{"rope_fraction": 1.0, "parallel_block": false, "schedule": "wsd", "decay_fraction": 0.925, "doc_mask": false, "max_steps": 7525}
Each number is 500 + 25 x the weight over its row's rms, rounded and kept within 0 to 999. Layers, rows and columns count from 0. Numbers have three digits each. The size before them is the row's rms in percent of the matrix's.

# layer 3 MLP gate, 704x256, rms 0.196, rows 458-474, columns 0-127
108:483512471452496549486484507529487509511487480509434503447508471477502500505556531448469483479486511470517551490525503547435469491497485464541520486531520459534520507500504492499497523483545468480518504477522493518501539512480512474465439517534501496498511509464519468492528532473526482489493482525505510464499495520491486500507520516482454502510495482507513526527506476496481537504492
085:485514502467499484514516524497473531501498506455482505479488498514528473512530526504544482480501522484504458538536492508491494478499478479500497504506493532535518519507431542565454501493504493498536523515482535527538500516516520528482493541473528471456525544470527526458489489475465494509481493506507550498475524528495519494433504506521512488514533548524477528454554498508493507519500
096:441507507488480471500497509491453465525478532481475510441540513474506545468491484477450479503489467526520492467511514467544433482522565524493462512493511539492538512505474490486481514491512534503497492536492523479531478517504506472503497514479489496512561546506488479502503493492507481487517522471525490446456479493510469485468466507488504462542522510493494498509532484461496500510460
095:502515490518517501502465503500508497516522488502478493498474488514505458508508497520522500498459500478470502514483525518497523510469501510511507490468497509486487477520494497505534516497489560531504464515477473498488502476520462497506481508487503537549521541521514493567526497480499530503467485503497473464461479511528496524477501526527477454513505501522493514525462491524553529539483
092:489515499508494512523529526543499426469552519519504463503495513470470506540550536490502557536518435551534556536509483513498544530490484524515483532494484501516498499492500509505489505487510523563460525516507494515459503522505479485517524524465471479478488523497522530501543533494493557507465504530527454490498504490505507519505483512469511483498475512485536497483532485490492490513495
103:516495540501485505487489460504533492486525514506556492524534488490489495483519495510432496504497524509512447500538505540519548482535497498466519499532482513499441501501505545495553492494532466533490538489496477520467476454466535470536516527525482529483486512479464503511519507505490483449516520516488487529508566512492493544480463532484436512514520497481482457491470530496511483513502
108:500499489512508441481460464521489516471490483514483549482530507462499484468491509519494463440512480507486465519505500489514480501483511488465474525462503485486499495529480519479513479496521476519543496491511494511480476510525468473531510484481513469491524471475468474483476524514507489512519491433482500503505506465504487513499470520490486514489504514515483507454463501520454444481465
109:530524507487477480458528485481517454497526475474564470513502484464514472512434495499509557493497488516547527525492478466487460499528495491502522479519512429510497497502501518529500463513481473481485521524502482507460522532489517500530462496520539513483515499491496494507505534541519461524476519503489534482478479502515490511503525495485543493498501509482486465532526517516505557491479
102:506539501452482546498536512483498490492469578502494495488485492497493475506519543512468480481497510507515514490474502467487504510522491512482506504506515520523497505446487537516510523499504469515510495485536507512483498503484467486487508485461539486556472561510500458504509538527504511509517499531464454517496503533472539482515489494486502456493528465488514459477510474526529485550471
107:536488485509504520497461480475544504522470480469461499538545460488474475495489510516518509524502493474548497498493515486515479514452508502457518513488498519457497507531521506475489456453514472500517470490462501521527527489470513536462508448487519495497486513561470527489484520503532499559467499537436459519539497499525527490541504479537500495435495515490492535488506528470520506469489
096:498508492497500459495508539444489554507473530510489516524529545517476482484529486465520515535506489515457503472490486511535497515462507504493482537522493539466534508514484505490536492467510510509527522482511534517513503480458497523486489518497475509442468478509472525497495521500529549522505538532493478506499531500487572501525449516510456499508478543515447559520524491518472477521471
102:528509457508503533545476512522466478565499516522519469486532479522476527485494485475492537520481531521496546501480492514475462499515494507500476541502481504489446578517507504502528514470503490505493527517495474496492540502512495494498506468523517453506525520559445483498514470530534529478501474517481474501554480492501515465480488524487462560523495504509496521481525500455558503545539
113:522492515520462497516497509522479550482516506547519549505509506524495449553499509526517505485527483537530536510494475505503501504542521477499504486566521470509468476489493508461505506517502501473521516556465546543504489523466514495480528516541496461467516514520454488493491487516524479502467539508491482530540487502502511489508461486465488464524533500501497482498505516493504497521527
096:485528482493496508553460512487507496480491539492497480491512485471522455467490510494499507492493533465536521491502454493479461488545487470483514479486524496539509508491530488520492478490510556472491485500476504508504530468473505522501484524508497546482445487495456516494439523514541539467463505494503552486504440476468515479519530499504483524488482519520469494498489512528470485484541
100:508533498493521535503490507477483452520518558493459494522505534537524507503503511490483502493488502498518485494505481491452508501497525518480518506463488547500540541499511527520469486535476496522524483474491554508546478485444511495520491500511521501487464517468525537500477520484536518491470493527513464461482492532486527473510473483504550482558461505482491526515496487494510530475497
094:527529507491534471522501482521499476518538548483470468459496499462484520489489470503505476495485528523446487555525526511524531514532511504519490487467497507514518546479547510440480483486544502465516501529511497514491521487508537529521523520473499541499474487512503508477489517468496465516487510477480460485445521512511501525546508500507508469476466498497471520523534472479530483507492
103:537465503487497480525485493469543515524482506498502463542502459513503469447503513506512509509524481439510477517535500478494446497500509494487501564489539509523530488458527467471508508507519522484492510477518458452490485504510528474466500516471498504523459499551509504513484510495539483517500517494535525538510468490516518502482509511482490459502459506510484494452486500486508512519500
# layer 3 MLP up, 704x256, rms 0.195, rows 458-474, columns 0-127
104:503499467512535525518559508498493505444510522464515485499492504519521460502521483461466512558480500479546469515544487520519511465505548458463497521495546533482495485548471510490465512508484499507445517462501498501501459564489560506505553517503483518469471497503481495475505496514502476509526482485534502535503501469464500493475467497515554491481517490479497489499533533485481531518522
089:506499565508554461500541550510485474522524495472487479485465476530537517477552491536505484474511504476503469531523524529486473504512491531536505500475483503527471508502481516542468469473510494465534506538493506520528483490525494557480483555488526510501492513529527485452492461487485456525531537538533490488515522509483501526519494488487498461480532496515466504518513483514505498500519
092:539464549539485540445527533493569465489467471515486505494459503486490473534488506461560529534502494554516535508486478490478513485512504508502492481499485495534486515485498502538456533454507535485490486457493521481483505512496512539504519490513525534494515487527515489482477509496492507484489492490488484499516491497495500459504523481477512491470483496483474513503536510526462483517524
096:439520535491479481501491516544518499542523473535505492481488433488484517519455459483481521483480515539464521503493484507478504523503516527447469519462492505518506536473471442535561502496501521492523491516498496515527534490481487496481487500520523459535498521473511472515540503497452505527506449472475545561496507516529491496462442527526508508494485482531490529520495535493529491475494
095:473507491510533529463508517523482513493405477501499515501476485489492505489453464548494464478504542479487478485460515534527455480517506481482512464485533508473536476519501494528500521492466490460464501447493474481536517472522526509521503503507538506532513487504526500491479520499478509480533480476474535538513485485474517490487528471515525524479528496514464491494516499522501523510502
101:491522494486498510495543484542476524487526501498419537453481521527522513545504511507508513505475515488564503479476498545485464526473510474530514510496486499525504484495520487463478492520489550491467455530508519534488478521493473480474522490519496489512548521495492524516478436484484498525501503485489506529480514506506484466500510496489535515479493497507492528542485463480538515511531
087:468513531519487487515498523491526514484514462519491523496471515522448472526489467491469497529461501481488502493515489503480500488507484440512502448468495525481479490427485472503500510527462430468470500542523488485502498465484506480468510531484517470503482505490483520534482541443476545490543530509531501473538490533478494474487541484535491517511508505497466475501506512508508490502476
110:509463477484479472513519497485487507497485482518546509477491500506488528469502519478496495514498548534492527489539483520489494536502486461531496477522529442512500496539551524469499510527455478501474529515496505529511499487530514480499490511463494500517491497468517491513531528503522486476508484510479455481503520474531473504505526521460472525507495473476517494468524509578515519495534
104:491491511537497507546518516514496503524495506471541505474451463516460512527494461510503520496502514477487482479507448569493481503505485465490542486501484492447493521487509547480501485503510524531443489517505493512501476535486530446510576500506489541494497492537527506492471482492474503504473515507509498500526474476526496526454511446525482528521500519516489494472538475516534545444490
104:550482470487498518462475492479524493536474518540471502523444506511492526545488507474473564508507504507496525460480531542500467533534503489462459505509502499488499490507477500451465501529519470535534497491525490491507506518442499543554505490508476472513539497525535498502463476495512520470467488551474484493471479508443500491484468507487510495483509487518499471480500533450479490439511
095:514512486505457430517480467472495489514524482469512499560514507498516491515491543475516514515492492535552506498512504494490526483492508495507512478509513462515492463503477512501497495505554470550493501511498446517514491500490492481483516506492468542551515529488468481485446482519505503516492474469519524558488483506514489476476518542474523519522520463470491532505513501489444448507510
098:492513488469477466498521487511520510546534481489515488489537499507522526493548537531518507532561490481516466471483505519483494481504510491482525494503511534548513527513499485532537561509512482506520509497483496498506501497454510504501500531459535491519483460455500498504462572460482536523522520504488500505450493520503451481514494507518507497476507502549493493500480466503504501450488
115:449487540461447519499498532498482497536504480508459515424509466488502491480479493488511528504489485478536538520471489503549509535520498510525493518487541476471491495490480512449497484492512513519499446495502515526513456500530493501492472503471505488486512575503500473516464512483481542552526479497513504514512509509497445527500505498494534460475484474518545506531452538491501527503461
097:531483474512528506490490496492446527492472471497483551491493485496460462520517488472495539478520523489515467502523520480487487517447514512490527494528492523425513487535499491537521499512472473494538515512473514545462486529535512490502527501504510475508508467562494505533544499503486511493528517487506484525492499520523527492510495548493557506544495524469536480503489498501510532514465
098:499496490435476507506503484554537551480454496493503473505519452461494466525500525492464497529487475512479512490497516517479502542510546527498468481498491472499518480503496566505505513473504506469531503463520476472513496544491484473512509498493530526466509485483511541494465493474504499551535499514558510490527529524509547486534508499476487539519486503459504476493522473512493459500479
097:510545483505484530528512525505524540474485536520472458490449504493459504516476466504510475489527489473478489498473516522478511453537494554491521497473525496508491458493498472494496494505471499508482535475492517487496551490498490521480524525535487507503483460488540500443490470532526465445510451529503502495519507486508516498512505504506478508477483447521531509490522500506503531506477
107:444488533493465532484498458489524447480500476557550490512489524487504533514539516469469454504503513526493516496542491482542538430486465478481463476503482498517490535507463536491508546547471466456476529475486486510547497477511512498463491484497511494493488521503497503532527505489500516496483508490502504532487480496492460549510472506471513508520547512455538486539480506485534520501509
# layer 3 MLP down (transposed), 704x256, rms 0.182, rows 458-474, columns 0-127
103:500483489480488509526496471491484476488507502482501480489493484544478514538462534491505540542478510516531521481522519470470495520484519475511489502523505482500555480491481483487480514496479479455490525492545465493550505505503531529488526478464539501491499508509490525528505480487449473458537505498492498470526520490510507482498475492522479487475455500459462482545502534467481522488550
094:480546544515508476503527550502443473497529482530511458470499488510521471530511477518485509476501546490493505472495517488496506498530510500477467543506507469531482535503472527516477461491451502522519515464492504505508537469489523520455469506490516499508508503500486488509477450495501469526475521524515478473524529532469500495521524472472494496500572496489529506489478480460558499496518
100:498487516472489514438479503509503495517485534502534452517502501474542513524549510501523477493465473479511496447517504540524477539503509481526482475517527505523515500519489515490491483468529506495471444463526486500482509488460500537485492531492495504486469514524520502528480532508519526461494507531481488491519495518514489456527541514467486538545486430482533460541521526507487490531513
097:519504489451507454502496503550498529501496487501510499465498484461503500491470514470537488471514485484535504461500487492430515530514497449516487494509480510482517488474479471478488510514508478509491520503512524502501478504489485481522475470484500507520449433539511520463545506491512532499465504495507480524488512502522510467522522511497496450461525536448468488512526486501483451472471
099:513508528498495548507477537491529487482492540505507491519525491503494500483485469490482482477542568505484544517496453470527487495459490460513519539504517522526537552506492507531467481462507494514505498516552531525485502537467491501500495471490510481511462491519532538523485531481532529528463466516475466501521488526486499539486507494483493564512481522475514536465546483476493501499464
100:503497455507549537507502508500479498503537521490454507474525466498496423514516494536523490477525495538460454510527497477485506507465453502526534503531514493464503477477514497510508501492481495492500457512475482514463434477478556455541527516462480525480523494468489533477483501487481526529458466521485501498475501523511456495505463494522474442501510480475504540484493529505465518510502
093:507489480477495456528467489537500495496507483486516476527497516478441453493475524499465483482474486488479458506526501493507500515491480503449451493511476510530478484491482488542514529512525444523518505499528501507459481462518473466532555497492542488481517459445473495507462511484543505520574523471471516513546542502509495512493513511527481521515487501532485532522483495518506483450468
105:505495495504455492463491486511463536469481477471477569486493532484514462468474524546539533476511524492493532482537520437475493471491514466472518494488495443492455524505515545493527488499476444518476514457462498487489535524537567507521517526487533479501499542510510489538536534468515513511470466507541501485534526492522435494509489509496499520479481466490519492461465504519499476453523
102:520507498506502493518456514491498545522511511542489475485533479487510494490492503513501499524493511518529501518506511539474486548480465497470461461514501490456491484492458468503498526491495523490491527469492481522479471495494523501518520470512526510481488526474519492515477490531499507490499523490503477511471515530518475505472551478459483510537507531497541532502496511494508504488494
097:501515509473470471447485517523484512563533449505503441516482506512483481539484449510499522484490530473496510517502499486519478531512532482459515505521502530513446471511515486468502509542480501498518507513491531499511531530500521511487481492514445480518541521487524516513497465549520534469522498529486503501521527503462478526517476485499473510484506501508499466513517486519499460463522
098:536488466478448435453510472485552509506499499507515490471550521528474519482485530447510493503480511461513506513493534505511488530533453539520479558489469475454514463525519537461489495536519503489496471523508482500522512492539525476516498496510461504507522530515494520483534456542510515505485511502542472507508499484482490513489512493506498486485453511447508503552485533533508532518502
100:493525501479503510542515481487499520548471491467515540548492527506527489518512486499573488544503528453506486436514485506490481487524482466476510501472503474487485518512530506491472511506507463480482516485550493527494448527500469541487472523530468493467470470509445514483493488511514536513543504499479493546510530513536501553464508478486474465490504475493517488473470504487495488506546
104:519537507530493493470502500512481566537484497498552518516519539515520481476531518506482498532463471541538518474486484472509516509539516464505439499493501473512513506509484516491501519475515502427484537477488503522520509488448497527490514533490518501512503540532516495490509515444468534494517554511500528487442479527503544519487479469474501537509519464533502491484462535475511444499493
104:491522500505504500487506501535503473492467498487513538509492489489485508497485486489531475450502524508448504549529499476518529500495496510472495510521520508447456475509450557472524487525506412517495494502524484483494470528549512489510492522465516488517520479542510514496536495489483507483495520504506468484480499516526487507509501525472505489514534447493529466503545480518483536511518
101:496504483527481507513499518505502498544465508471550488514456479521480508498504513519476443482482518501501509497466498539525479510474471502468537513532497493490490482510509514517478489464515495495490488521484464480515462481509528524497475527509487463518529490475493542532516476513506481480526472490529516552479506509485475505498545499524491519456505509519508495510512514469485550473485
099:509527502512521512483519471522503540534513487511518476487502479505496486486555491544527498466544468468531518530467517474525504494500478494532492470544502551532531534492503518549507497577503488509467458492492503497498544489467490511514535503497505516460506527507495483498504484516519548502498493486469468485518511530521551514490513526506518473515523537480506496485515466521464478513528
098:473531495535520530490547512444464477523513452497503502523485518485501519500508505520475482493492506494523524532484461511501458507502474489539467541520491506477504471470531475517502547503485467480511477487522492474524489504459494515563482547483466460498488539504451514494477487486500539496541473532505461533465534495476499498473470479515505516519519526484506465505535550519486497464535